config.toml
n_layer = 13
n_head = 3
d_mlp = 1024
norm = "layernorm"
tie_embeddings = false
parallel_block = false
init_std_down = 0.00547
batch_tokens = 262144
train_tokens = 777900000
steps = 2968
Each number is 128 + 32 x the weight over its row's rms, rounded and kept within 0 to 255. Layers, rows and columns count from 0. Numbers have three digits each. The size before them is the row's rms in percent of the matrix's.

# down: layer 10 MLP down (transposed), 1024x256, rms 0.0382, rows 521-573, columns 0-127
# up: layer 10 MLP up, 1024x256, rms 0.0461, rows 522-573, columns 0-127
down521 097:178103092139150153161069104131133158158070095098135172117133121102129178102120070051125124126141144139128146138102127138102118107075105115078255137150138139248143139115079094113160115082141157128144204130151096126096147146101053156079100156167135084155112168100127158126116086100154123151132175164207085082137119128177133097104088058143107096152126127090139139173144096080075177174120
up522 094:160116103063127095158134131096136131129113143177125097163131194154158130092080144057127105103159137028149138180153082067145135125133068120119173121081125107147117179149199145137091098112168164116138171140156132161120082117158187136117155169105161118118173113118127111141100089135151139161105156173173119065108105094106134134129086109111095134096109130103152099080126124166103119165126
down522 089:076170080112076135172123167119165107129167069119100108077111159129044126139197093191124146180094159134062148089137166195171159111130137117153095094138138146131169145126115192184097120150121051099117126146123055135119183127125132162082125142147148169156108095117128107156095137113200123080126171125185122099121098163175076063134167160137108122134103138157162153157115091111161100129137
up523 100:106059100131119080158191126091131083140118193144144123113116114115103111136067167134178129095136125171137169144091103148119150131143103148158140111181163100061085075154098146097122096098167200094137118156120115190131086092142085156159080170153146105124138145161116110120102137146158131152115107125099107153136106138105119202137053087129201212071101123162098172078115095159124134185108
down523 087:127133040181180110138122128141134101160112147133144120144142124146123138151137195107111086120144132118160172128112071149110174094158154096120114151123154124148125173129109218207123118135081144197118126116096122089170114118118158150133117095183084129117159035185087166113110127105158131108121091146187131087090111143170169125183076118119043111088169150086185089184108140116112090054124
up524 102:107133172069100129115182145089155150129145108153092131103159165128155094140086171088132111094140158080165115103072171099111078093151173112231096151099186151134124101124114181144127130177055163138102116173089112122122193147107113087108145142184095127067148139167131131140122145117130154142109073103189147171147108138109161127096102079130159112132146138122119124119082127118111072148085
down524 113:065081123084139122112122116095202099123055114138127158150137085125120051133115158082130131099131133108116132134150162133083094144159142147143124131127181143093078183155093136086125102138088171147120183106117166129130126146128133118140108157161113121158193103161149139076089163088104207100120124145164138210140129097122145123153136106122095167142147116101133120126151192182128092150072
up525 099:136108189075049097098153148104161118085092157146142149081126129116110131096078134142084200151146127141106121171116153159108124146150127072107098135116112117191180152126094153107133148137116127127140068113087143129182138158173201148152123165136099148135123177118157100125129153124097124187113167091166116129151125114145182100104131126108070107148070088125083097146107127072108102154064
down525 102:128141093158143155194118089149101173180181194139122152083148085145131101118104133114173125134088126116140097112088086070119135162108137151122139146155076114058171156108154152154108140109127150141129159135129178110088162111139102082131103113123195067124137189154092159120109106113092053091195143121150149130120126148073124043114157122105131175079136116100227127143159149115158056088121
up526 089:144122181145133161117147078082118163143128120144089139110109151062150138123150082138117150180135162131112115082152114207118149103142091135104090191150119113121098141135206156130159136133137146091092151128077105092114164098137152096159136127161143114172080126126109133139067151170076131125126151101146109141120077084136104125073083119110108165077126113129139117088131058115150115143145
down526 084:148126107136136065101114124125087052085128187161162161141132152161161091132092171073100127153111057166101177108068139122113067103124107070121123105111124138132075141115102167148124070144085121157172106102139077140165175136120118114081082141100137085147137064126181133116180132122116112112114128160203166163128145180114142133133161163107073140148160141135127141121107127192046078199218
up527 101:131194135114141094172167149134194148146105192123088037114138136125143120125148093126132079154143125144117138113128102139118166138148151078150137165139145131116081141106144154158167066159158151120106152097164117073128068140184121103125106130150124119139122135072194152132145141171170143127128134047130097110138139146181118124147077144136078077143089112192132184107098136138168077131107
down527 093:120120117124170140161073112132143073148191176118173188100144166193165164095133124106071122088100146099126145081125094166153084125209138121124123111074115071083146132153144117056152099136105168160096125116137098091138129145146149171148106146143141125165107127000147124125134114161108127150137043118176150134159156126151098110149103096122143135117086132137170163152137182201097113156113
up528 103:077167084103108172110227159112094166141098124116120177116115119113169163142090140112111091150106120179123139083147129160148076157133183155125144137106141142125108110113121132119117112078102124107073121153138172077112092115151164071132195109113164106105079143158089164168088155165138128112133145113119163149095090106132132154081121105148154078161148090114078076153145144119141154132098
down528 100:124157135076148073110016098130163095146112120185112103087161104078115093152133095109123153129115148140140141108170116090120113156143125097092133068150098097119102114182139108133128156073020108165135184100097159158099105168161118173137121112147091126181166066148112201149143160095212109119101084067092135135069076156179173163150125132103139173140139160113096144156159136137143094130141
up529 091:218105151083139106114116120143077104116131134177171108135117142165107172104070143114143103104103123123150117102165149171143142115087167143160163086083085081192112127095131164151171099131118193109106113098156154117174079098138098101179191183153084114110126136146082105100146154087114134093089099143112164027097167119127099087105063151114141180082125067167117053155127122146102117073108
down529 090:135128173177098118208126090100218123153118131126097119092158140125109128060110107122087141119139122170112117130111139080138095157112114077109139109157128194174179089072155110104111120148131103061079117094075089129132189159163113142121131067101152135150135119145155123098127135154155117142122142071110124183133099161124133175138189113148102168105098151140136192132124086165123209169154
up530 101:109115086101107153117128102142133121124081126076065164063088151176169135057107177077110137144156117151132143142094166083117080126151105111135119069133062123113109149134135115106161077124205110110091123129075146130114107158127147152138131125145089138121117151153150134170016087106117126117150175099119112172139086149190136200109098113129117125127149106067164136102127084064135145123118
down530 107:077142145118133153118100118122143098116049130113086117128150123097085135108184096133103142121138070108118100167133126118118172117160129099139199148092163083204172175099136111095117029103126129134177141166128165166124171210158150160146077119161121100178154184121165128101095148126131142110156083125178120082104113183162075083142140132138104123134122100170152115165166111123139042175062
up531 094:069108128152127058135138117159162152152112132170109091118153121131104155071113138114129108184135105117154169161115153197178042149164135111118110199182116101096123110131126147061100118167147132165133141108135108120156088105105095077156120127178006144150103160123151173098124174087120155109142115126072127093144132077134152130148125193106128102151086133096137073047199153101172155099133
down531 102:051104187056137116096105131152172126093011118089133125104140110148124052169133202115113180155135134132084154132116126166125175104061156159166122091114141170159158111141139100102135152189165134091124091138134071174055116140165117131093062092111160160141139102159092153117146126152135164133130095136096110135102107108108106153181111118156159103149137121060146143096159156053135109094092
up532 096:136103103066095091127190113085232197125107137157110173112113141130156118148141152145112128139197121016086137139121130125098134120126127132188084053126149157159134148114114126166137117127159130125147151146043145105093084119128137099089135129158140062058129125148110158141094143095111124130146090112188105128114140086115127099096150162104134146118178156094120095136180083085132119084138
down532 097:138134138138137138180115134094092121129135069104160077108171136083146052145051045136120126101106129177162119138131130104127089158134133133080133158170191134151141126122181121140142156081133143092124112140150142134136175125128112141129121103129137154102074089124140099117069117069078165143090089108134122168179164149140129179139115119156109089074094148112141154153134157116116149141246
up533 101:121108165108105141165110120104150137140106085113089110135134121070146104120099179070154148152104111134130142146128086095165118161150125160156093114167091175087101126140104130117137088186172142178096158123123066110135127115134122139128091142103068102172112142189104108167120133145171110164136161128156116114101125155208127124082129148112079204092075044158130109068105129073134138174124
down533 107:167082192089136152125143134041145157127091112146095149127112186101134099134169121154167153137151159102139130155102126151107115140112127108133082080084156136187111120150114122133160123072131091092133144075080126091107188100164067120131112089153149158145153136134152154096147111105092115175175133120187137190116100149110136076128135165134127099186169139153145184140100088094099159131076
up534 083:189158236103186125172161072134160136146114133139192100123148171142127158072147105104097111132094087132082136130126130145208174129093136088119132151123124114125147100136101112106079182155153114130088182071132124063077117138109151102118183137082120089142150128124116154180155155114197173144109145116155122165115111121172113126135154075142162140141128112133158082121123155052182094166136
down534 093:111094147098156098114102149156102105084066160165057126123110112106132103131104188101141142131175096162126095090111133104084169122091208125135161171091154166214088154136098192168066114141139129115187190147126145139177137106127156075102091113092144129091165135082092144057121101114146181162156136122128150121125142105146086187160127152084145111159143160081133113095105152164122130114142
up535 108:159179108097158100095125156111117144097100169060121089145145140116179151161083172131144029084155101077126172137210149127081145076132102168121138216113089081151054133110127135162146138081136142174084146123140106174109071157095139120112125097099102159134103128153183142163142157194136141143130177127122160084104139103146131137131193142186123078139105109132155112096108072156127128164122
down535 096:158113107144149118167140113164094095110139147088146099126137073159155094154105154146120144154180127153126154131116104097128157099146139141078150133127052169087096138104166143180116116081104086072120131202107176146106104175163093126125124123067166140146107102150186142193121090124098128188110103141136115139150158102058121139155153196143129111113056136142137148163085170151161113141113
up536 102:149081140135105107164140090068127097048073096086152168060121134149159119137121129126119112136162160193113142172149095134106061096074115102183155159073162120115119134128192127064105106159155098155178081142091114101143134092139206103189121176114121137160151170112132084101124125170148138122140143085086108141085125115133146173089113092157132189179047133104106125098121121128142112109140
down536 105:121147156088115117115148145139104151174155116115118142090140027149095102084131148094135135100177100044055182113123110146138119094155125152152101146193075087144145150153191138089158152060146068118113168106170127132095109138126125118126151105084114087184080101155122143078100120110118129092160138134090138162151082126068073116154122132123118100168139102149070185087132129145101142167111
up537 104:088115061113096153176052104125159158142142107121066125180187128139169113104137109099065122135135110164091122107070087143135146124103098075166153191117092081117099089169145137167148072115143119130079076088134148137064141112141123158155123136146154111180071141136148127118153156142171142142143114136104166113123128137151160167133033120114097179150080123168107122130125102098078181144103
down537 100:150182090141104129135152139139089115049136128138119154200161154094064168175077139160060070143095154107137089129136130100096115133114112125170113129082141123026097177129180097095125125085139148133137097103195140170133136100108088180149169153137103097121068022118145170154163093150127122210124080105133135123161177138144072103146081089125085163178166119073125143137123131122076152142149
up538 093:158173128100118157155166117111179190198114179130092094096103120125117156106125157103122145061155119114188166137122081172136145071149124132088135090167160080103171174167107135138113152194160131112134111153114170117131110099112134132160198117131121152159139178105132099154083151126155062134163164138124079188108152171110110135170111052153132148136141073196119142084092149074109058088110
down538 097:117095165148060080116133114081141096148022115133133087162156148114169124051117150122165159071153120137139051120176123088170156130150113109126140129169119068128148097152123048106085188127055106136139138120133197175091137135151128150165126106167110109123123092141122143072183086126123211142094062089102150134155109100089093198148157141130179120110097125104130158134131095108095118147116
up539 096:135091105109168115107185110138176125113107087115147102074086143108107083110139121032111105160108080130187139110193114156085089109182120153131107190117160122117181150080152184117131102125159093131136108126158138165084064175209082130083094055170175081060110171140130164114170151197162133111136148125069123107112109162159108105089150120104123127146144086101126115070129120167112150159137
down539 105:118113106058133103093178141095138052142134114209189152108040169135145112160052063123159068117124133188125126143169101157132102121148081067071134109149083155234122103132095067103154170099126118128120150150147106116165094103130148149133124135072143136160115080101113111129112174116170179119103093110117161092157066087142117145086149104122153167169107135141124124123119095144141118102100
up540 096:111166150159127141133122164063081171148105122095071077125204207086129128118105128115121158083074143160122146176155101163156139118142143157144108132110113110072128159117215138172160112189153110159103145169136161096101131119077104142206135070148103152189094096151109072158136103103184114130178107089078139155117139108144126158126131127154139154189179069130112151120138131176143139145095
down540 099:174155139151133102149114179149075104110163148105169082163114112166119134100073082167131141128139089123143134107128119099105130140050132129118168110170120125138079132102133126117119113108174147128091113154109116103119099075140122161162091136116130130148058088123195140162180120112044073143180136161133178139122146137072127154101138121122063093152144140087103149158145107124150158104000
up541 093:152123152141120114116212135093059119156147106141097101089109157015132157081158124139112074136062178065170131121122111170151076133190146085140116093122126129132115113108131131112146171097170118099105154106139129140129090128128094171092129124121147103081050095128083119130154075103112176085144102129141062094122144077138103112082161113128169131070187093142067113131173092155158108093116
down541 100:132113121176133106160151088140153163108066115183152125150164116164151101137078110135097159125168059160140185159108124135122140135144156132128129148141117123105169147119127095079105131141169112065212155168127192104134155134164087090129174099092112141090171093105122114054103211117180122143100139108072158172161102127148145120105110121105057117123114121130107107155110108141124140169129
up542 097:053108138044124158154109122102196122138105151103115173148122120083138124066136151103181101179163159121114147110216142170129121133199181150095089188176143109109116173084146140115157103178149102136134148101118108162110066136216092118150095078162125161171152141131124169078161136153127161078135133154100095117095109097207081119108097154122130133160144069087135120126168198109127104159116
down542 096:171142125143160107108151150082143102181154164126119055177101163168139109125144159058141138125077127144080172159120134112125109099069117098118154150115113116120168110141137104171111122133147102156156086108133121117166141133145147100109130106108118120136125031163145118184152081163141121103121189091088125087151171189151155188127120082163053161114109104125126075138080107162151095125121
up543 103:107121201099144132115099164083134126120134150200111160074138200133154103125145188109126128127101121123115160101133127196105135089120134088135097115201157139111113145099120150121132122157130125146151174151121088163098080107165132135101126133171166084098142132156167188135134093145088156120097165106107107139046158135143141124154036124134157145213104098153143131102146121081126120135077
down543 106:112169136131080145105145100205153111155076163102143154134150129179180190122120139038062116116116179178134163152072145148181094147128135176144107108081133137097169134155070082167136129126145072142154120103121076112142095115079110101093130140167159026060160171151097146155108148122126102140115114113111159159109179204115123147162125142043203113145173180131135084109105124135107147147078
up544 100:113170136105092104174155075107117157084122113128098099076106139105132120208160097114095084154167138103189127147143145176105151170101122185196146175163163163143121121135105109088089109073123101109093045128084101155061104188162115110090169104124170165133072146131134132163097166132130127145148083074128084165147126120143145123122114071110176115106119131190171161150142101114115082185174
down544 090:185150102149140085172126129160138119153092125130129092151089155124119110145048152120132128153099107146189167147114207099065113137074123129155101102132125114099148127165109101198160141105145115097136138151135125120159126103137104124140128082086139107104179140001148144112082113108171142104148124136110133142141105132158106176125154139144100102185131123047135114098140092093149074143255
up545 102:151145178091089111137119109112159134137119120128114071116141117138140106086122148035144097095106156111134181113156122164156122095138050097157161112118117165149174087103142150169186124135132116112092167110095104125085126089116167147147127153182103086128104158134176118138104093115083198095046121112140105161165146137079188127113085111162104148138174118092166154161135158122141185161140
down545 096:146163145114144187168074098153146190145207158134104112091118119131114108136196109086112126139145127161142167060113102129183126118142046144145143138166143137120104078131107118134133101123134075115153099133108106085213100142117117128143146140127115106137198102226126127139143077186119128084111128126102112105148112182115130110184108152097121135149163145077136121101135175125127134035184
up546 092:107102143111158189152117122113158064138140034125128101139183108092117154070046121093116099113148101163117115142090170189059122109101050127116132102089053082116149158167127083139160106132137157130092150161101204141151105130144125140150132085127127168123176144155185158109106120114100106181104162082139135088142123096161115198153064118163190138112143155112136169056119092099136128124127
down546 098:104114155095094085104167125147137165146162149112102103086128143154159139109176121177123104116130145079164102104126109144181099145085175206156106116174167122130112179168157162113152118149086110114122066080119141115139123120082049111103154173114143126148110072117103114164149139125092150117084189148169132126075135162135090060120123120086115095149127087138054106147117143100145091141107
up547 113:153163163139067088177138142140170133121110202148101120096111168104115087132124080086105096112088145078133145121061188129171111090120077083142146131041125183116124134165074143125162132156187168156114104143071153119122127093152083136176155162130169127123102171127099125149110120124170088152195136084151144126113187092097161103102074172099126082128106106179165116062125146090110126121110
down547 103:139137152133105131090130105103193106135185157129103123163122166122092110138131122128143120134135143132117161144111096095133123093154130164132095140096132117123140165170210030159167153142152182140130163120139115110115048092062141165131133106185142101080130049113155106138140190122182066148157146154127107127127116106101107088114095122169134154133135070107164126137127125121157107117207
up548 100:079125171099162147114133107099125127121085115074161171133132150144099142096121140134087163152146132119102116177145123073168111129120081118155105131148120090098163099118137067121164165168121115095192123158143138154147122154114140120141141150137081115129142184136122142141097173114133152112101148174125130104086099111172206136090202155083194164167143150116097119144119164156106107151108
down548 112:111102086114152120100073139070072060138157109123159073129143126137143088144132117097182141116047138120050110139099129139144166150127120104145121150114111150104096098151137155139110106148146138096164106109112091144143117149184172203095150146092082132097156166153113127135107133106117160084121096169109090122144059120201125130131124162076152165102116157144112166099153139125101079135134
up549 100:096145111108112145162122066058214131082105149095120115088163104131152087100153120139058113156068160126108146135097166179071155122126110114083071105208136118182096055078169137139118090106106133200084085073189128118128143061120153143127176154112168114160131130141125102160151135138163118078114157120092133164102164177125129103111119128141118110148071088136139116095132145091114159135151
down549 082:165113117138195155122100173156117044166151132138134110158158056183103180123073096104099062171124122145126087089131118084107113133168148121145132151121081078147128142114126105082121187128121120129182129165116199125124186156129122153097126147109108125149094029104164177101132110131117132159127093146147133136135111139111216183156082128136116127146131141133094099186080093183133127161174
up550 100:133128154092117083127158122104101090144124115118118109101127156129126141176089113135109119157184157189138188094156138117121151146126118080144152116066128073135143157149055117162126139156143156136103161123084141185178126128127060109083087202158165186147103135158152114121149171092140172167163109128117047075169138151098142193095201163124156115162131072182147116106070126095181090160078
down550 101:164169188115140085118107079143134116136169093179146117125107073048125077128162148130104126173138132131132104097106153084144138139155129104132055113102061120103108112111197109158166158191126101069093096053148090145129165132152124142161145142095083080083099124204196103124040115179204088125144121117138167119149176170130146165154087095087078168120135137115125132117118136120127116100125
up551 101:115177190100093092129183108097106098134105104138097100091169146165081114147122147079069152175127139095153132117079075103110110123087127083181113162116071168131098101099074150146088149177125145144041109120121149123158054132096144111175120183125120059127122157102164092170150147120099150079061109137160132134093168121114179152060094069163135154062142167158120176076107158079155113108118
down551 106:107144135086096142137171110124106165138097116130075120064157171100094104144135161145120133143147151127144073139118066146073133117133139122098151111126096163081136136161133139111127154136122134181194129120134085119112144110082127050179119113144085134088161202160122167168144138135124102156182143122060194181127090149185092059155032150071141102130143083105139141058135180140093115150148
up552 102:127178120093120134140147153073119137100094141135127178142192138119073125088138133040086155162181187153156141123175101102096129102146170128154111105111136171088088145127148118035111080121144127153104105175150138115122163142098115073157132150161085156115105108157177125116091120145185084123112089083103103132093037114122135169081101134097154173086109139107108134145129154073117152136080
down552 103:125069108162181126208125134133210091170120157133113084157045121093128138140146120034092144125149111139139129170180140132091113081132168114102104180110156142119096130117087135102168158136106090126118178170165171096076109134157168139128173143138122157139091080132124116080146076108131161153135085164109114101094113174171143119162127183131148179129056131164090155143118147169140100025143
up553 105:052113152076094104127185115154135162064084137158095117106181122111117107116126151159156139104156125133139146089157058109131105116108152092130129173143137187125122116053192107132071094147112116152138120141165134149131079111191155097105123120148119138177087173082105124188161077152177140104070163119161158089091105097207156150089108116133127186120077053102155136119109107100139058134126
down553 110:091132133049150162108087114096176126167104132130123134114146105113138161105128164108152084136110085151079111157113134125130118141132197121165098120141075112228162132171128161104108076105126149141161119069134197121149117165131110135096138136153114045095100135197126135108094185150193126049149151164138126135120165118116085147134110138095087103143168131134137125110186123129155162077156
up554 111:111128155112138130157126133158206147119137135076127126101127129146132101172138181113112086159136104087123141099116100147139115152124132062143133089100107085124117066144106059157133059143068131126109114052114129162158117175124141151167156141126110153159056155147171068184145161155187168147090120111083149099077105131160152157085136148147094142155117147127115068097131153114131104143131
down554 106:134112134181193120149108100117159106147129137140149121144163103210137101110099110090082163110133174087109137138193152144117189166149149111105134151082094097107122123181094083088112146134125115166103148141077143170099132136109183154108152147113083137115103000118164136148155196170106141129086095188080148117154153140120172145102162127127181156103135075136155109084159143138121136107254
up555 099:132113122115150109112169092155140147144115127124117115123141125157140093071096141100077063151111109141113136078132153068095071191160180110115104103156137087103119085117144137103192192104171141119100141131158117134081103101124094126148148146142130148166135146138160123105138130159084168094177106117102101207092182130108181160143152113151166151150150071131087147114146127161136118148126
down555 092:150184133125121099144063100157103126167083159110153113141109085116122224119125144096107134163140158108157103125120126146128053150137118186131152125175113104047132156136155147126165109112060146121135147130073156082129055167138100173122081166132124128147172099170104159108124156096121145160128141101180100112114133113117144137145139116084096060169180119147101101109123194160131094192162
up556 101:151169137115169058143169137133098140092111144083119150067142148145152122136108077084144086104072152162139131155144071130182103116123218155163104122099129076138083103121139124151183124108157110170065111131092108094136114154171151107100202181096138136127130096123145149151106112164163201152128071087119139136098117120143160133113121108134220141089122148136119088109200088157148102110112
down556 101:125114169134187127166096125143149094120183183139107097164107069132081192115144094156133056098137111111157111081175145109186116109108176100104127161110132104133155105171101128167170094152130110152065062126105159047093161100113138120185096127166134110166114169051127107181172077192143126096145109156118106121113143104190138133090155188124163124138146107203124108100082155083135141078155
up557 104:136098151192110139158133121081107174153143174171124129130129138106127138153122157152127154140192126123203188166164117094182152096123147093128117146062129135115131105140158120165104150091136136178116064164146159095110156112120163086144123143136103138148033150139129118127152171147190106176119133145053162135088145141119151104126138077160123147143067138097190169079057132128122114107115
down557 103:130110129160120134109094148147095197146083143233123136126171143170110149106076137156144096142141164154102116127151179152193131132104161155089126079111153085114115142091103128109146147120136117132146114111137157141107127108172123122082135112150094140132114122136185158059146119159100143083135113112193073119156150119087180191155186190075168145146157122125159180061127115132094109080151
up558 091:100177120129155139142169157130154119101154136137144150109123183111128144155091185132122104147080113103202174169129211082147157104143144112135119154180121101146040077157174128116098120131079097159109098114150058078124122093121113139113076075136173122112190138195090135157079114171097137152144177102176121130097078118124127105123113111209141131186105106146136077128125129158119125155127
down558 092:115106088150229080105095158095153098110128160095090103134117097149101121126112131172150127145155170118070125159128108133145146127074120105086155106107158108096136138143154136116125107145147141179146131103174137108114144135151179144100123159177116061119148013094105101136137118116142090133162133139128084152152154150127053081135120121170163108115101184170131132099113183158149143137172
up559 102:119184142157149091135136153167109122132150151172092094085127151182148096115061179113119104141137218090123138095105101174147074106128164084155049081203193105157107058128100109139188114193111148115127128071135139110129114113155122128128122182189126145180107148114094136134143153106119152141100185144092115165132130125167136127152161106110098136113131121180110086144163171082187090107140
down559 107:103138121130139130160158136161123134151098105049087157112120144112144092113145172078088100092132119110135132097144160141136159102096092116083157134096142099255116118125131098099108145157139118168069120096100074126201112196090164182146149150110123142106114111109112137185115089175162165120121109126099110103137216120154124118142168145156144155104074146160119117195135125173084147150114
up560 098:146134117122068114170132081123173126143135106126085037117148170138101095110123146122096133121098095135146103120143143160181157099123063133186117123116151153162095115103178156098130115152144092190079102098133083125092120169132180131134155152192147119104119094109108178148089141135156144193129133077123174102149170068195167113076073137110119152125145115122115152140094100124130142078136
down560 098:146090060177175131130093136123133126158150104137113131134122085187130100135152131099121154186119177101120066101110073143108121095131082119101200120156125169210103138141112089126145150069118141200173113092122125138125133103147141123143117102128184130114084072186148101135151147089119110090024147123109115107106086075098141153183087150179153126184125174117138093131163198085167113102059
up561 093:087148101162154068119089099124102103128078117086120114133172125196172171086124153156123141145120157133161167085120121135144119131094116185111112124185117114109112113109177201127154105093124123149139160156138054127183115129125138066132135094130074186115154125119134133154107138156170095151125122173093154121069055099139113131089112103130103129148134141081131112138119190212177162114101
down561 098:134097101114136126192121152104162168122136128156123165128136170097150130102089096134146163116137108111091119189143127114119146177092131157190111142121154118068076108110107097135097140172091156138200120060147177105202146135093197160130151164115118134172126064110137099129153181102130091156113181137141122066090158099119141103136093160152132102087086132109126106099160095076149097130029
up562 111:121146119096063096149127130147153087156145110122172117093163178115117135100086187104127125179082098118171158066155179151146151106133161168126139130104157095097127153142137080113069063141144053158118186135096116139150031136156152123094113086175126155093093142147157171162133126137189165119160083058131108181172114056126169060120073132143098117093107099142134112111090183111198165142118
down562 109:125111130013061094100126083110174181085148066116142128165152200116093095141132158062135155105121096062164150098122135146142140139107123080105143104151121126098097124138120164124148141114058102133161120064095147101116178143111115123181107129158039190143183115147188101060138126143116096175133102147135130168121119131121155146078139093132180131111129117078193137123082112160117122206165
up563 105:145105167131144058101164160163111152105140165129111108134132102125113052100123152096128064077141099106073123117143117149132137189196118146149074133120138110122109159143182185155145097135129150167098111159103127189072166133203156131186161193080043126118117148116190180182102096140128173097109169086096132164078163110137151166123105157166176158137088145133122061119097139129200106096158
down563 104:123029121093166169113148169091150151188067130132118144065076135154170124135104085083170119092112153161142090157146098141141142081128153178143096100134133122184117089108115104123173117152121092116139131137097149130121135129103120102085127163090143154129114080000105116129098155167160140180137097166137155154114076118131136099081091145088113071141106143131100078144168122090150125121105
up564 106:136121136123077168106098113168157141101095162093114168130157171099124090162121232082142129103138147092164126134144133156140053109153202090171153182085136138161139124152124094057135100109137150139117130101165124094146089120175127102165123143131124150156147136186116129138137087126119141048142145102144121213175099173090152169181151137177130163085105106097065088154125187159148080122133
down564 102:139043154119162140157065071106096144137191134188130122171114119105100140072129125156171139129112112111108144109102103155112150161162121097154151084126124087185093129105130135151145107141123130076112146148144096117111165105217094123165166129157153129112119087101136150180116165123074122131083111203190126104097141160199144121162123109141105183063074165094134149101147112128171113104125
up565 097:091157174181136151138129111130158177164150142122109090129188144072101130073042157093151141183113108180160127120123130172082104122088120163140133124114128109152085144122136138139178086090066127146098163154096134147119092066173115115132140133088074084120102108195170135125121101136112153136143144128164086098102116076107129216178153107183122106110179093214124102155119117108152134080096
down565 094:158118108105154135191051169194120100106141145097159127138121111164099112099134057093182091126141099103145171155166150122145169088124137151079099105042160129255124112109127143157120158143113102138137141139083153154092123188170099177116102151152091123145160023138086168115138153089142106105124104085143119137192078128123105125139115121130089123097111115085058128211140177125097101142023
up566 102:104134089090101147158094185059171170148090149099170119137099184140120122122137140079127158127154164122153082129150135088159137099096141083138127170066149146153106133147121159148161056191113181142107167137139143123170090162141137117107140151135125160139053152210141108156094165165110092090084217078187116120061131117105125177103184130123194208093136082132129061142096089124134111132164
down566 095:160081156162106112143052078135142117125177181121180126124136135147130105104215123107151145136126144157130121166078081084144151156122132113149153139111115095211167126165141130119140176166146107167150119080128090104142100121145111128114156170122109135127142145179115126059151134133111174072150123133121131154130110114170135073141066151050094129132089151156128100183142095064122149107225
up567 102:085154192128143151088142148099139203198112143136107122144149141166144123112057197132139126107095111109182135192148128148137137113073076057169099109158190164171165136132148068137110124165106099120106141091111193131172054099141086135176134166092100144142074159182106162107119108184190100139131177136091135133162128095093099110115168110154102124130102174126164107090149108198147113117122
down567 107:134102099130096156105143114126129120161055062106148132093126167100110133133162144129144149137134152150167094120113111133136118128146093145053117098157118135143158190109120117058087111075135185120087045136105096132187113141123156063169080095138100193170154135146105198117131072141106170160131092139168087130081121148181106183140106137156148126138120092172115087076109110165124159092089
up568 100:107130134163087113144104099127175150116085145130134169107161133170148132161061140119072125147139123166154183119151149154188134137143129115134139172117112144096151120083141110179113167110114116206091142081149102121068101174145147089129121125111113143116141160152084087161173125195101112199119120132128140144097188137124137104119111138115124115017153110186196127131154147131104113100092
down568 107:122109158155222140122170119071126147143162112162156109133179090116144103181115091104086134086125172122148158126094113130139130103120139122120096133160133134185172107171115127094080156147149078126148151114070130181234140148136161168151097145122080111080137116140143148165121160131074130128161169086170068120108110124103095071138120120076081117071081164097113073140138124152153054164044
up569 112:120125139076132190164207144091175120140129102111097146120113163161111154064067155070087141107073182119162153099162112093140114199128098119095152203106142125132123095125121108150151103153089161136127125176083126105064154137135093083144135144139134088121106157119178111047081139148168148107111129090157153154137069106137075091152117157143108130125128140093168148173140161165103160176108
down569 111:128129103102158143142144104090140164128171144173132138117090132148088074162148122071134152144170102162131180151125101134152147101145108137095106107164168115133045134135190116145180131202156153115139135127100108102177094095115120111113094160116126133130091167106125131151135129137047132145122102126135079079103141112111098201151186191148121167120147171126093162104153138150097053094136
up570 095:073130131108155095109119141163085133062083190130101093087147130104124079126114089134127097165185152170131145166173103143115113108161151116132192177124141078106111149134147129113139149106115140096174139066108058143132132154177148054186132139183140152105131138138216122128176181095109118128188161086092129175081127127077111105076112155141124094151125140102139127163157166159129122184133
down570 096:131147122180108137091075071129075122131124150155040088123166143086060141134089127203152127086142049172122140086117208131128158099093134141132149143131111147097144116133184154097088178136100115098130161124105114169114107127097122140156133120117122154146090113100143070173077104094133168125130083150121154129142076107152078127062159143197128134157125116110101063111147113124175116139116
up571 097:113135218077170068114149130131117188087132070149120072108128098161160126100157110113103177154122137088102163125119194148078148151116119150139157158111125125131148148131136116127121169110128170161146117083097127154157175154131118103210195124120104150063130154124223169125086158088170122121117133136131150147130149101134183089133098098126137151118121131084142053093127116074133086136120
down571 098:131107164101174161173099142106127138157128180119072122138144141146094193133126164109148137063146104133131100099127085150063109152095206161147116157094175082106097116096149154101141130124194112111096169123118121156169141116149186151092085135113094117100145078092108083070166066153104101168145157164137137108158099211109118108117095110209108149150106154163141105183119130128150192159178
up572 097:082108154139067143155115074110171094075141121153150091132190195133129093138090079144117056124126148119132129086159154131103135099110056112098093124108168165117109124102194037111156131124166132196111121154154162072114110059129117134156135138103128126091154138141111123125196102105100186144117079166075098124150135150177185126108094135108118166135103125112130155100114087162132097162111
down572 098:079136096130147091164104136119142083155133067196106116128126138135155074212193128083111148134189162085093067149180116142112135154093101148139104078129184142140086129129127094134136110143172175131106142114138105151096134147104101128186153133126077162170134056127195112128125114113135151129110159069145132109133117107150139128168087119119086179138197111164083133147109084202191133128086
up573 099:131097137163130128134142174101133110207097109087136136147161085114047074107099220087132103078164156069131150103140145139150113162140152082142160144124146118151116117082125156186152110155149146136055076097160182044086134157118192136164131119122084120168068132137084097116133159119130164087101157121132120117087163118154138156134126061131092102080087125123184059096113134111106121116091
down573 100:147115100172147107110102169102115146110179157151195121168114124184138117091065123171127158125107174100077125111141131093157110091144169167113133096164160108183124129068109187114137141139113047158149102127088093186137203078118109148100128120122174123148136121109113103043143151125191127199110094177122096101100103077090127090165094139146078126160156111182112113104139111144120161152077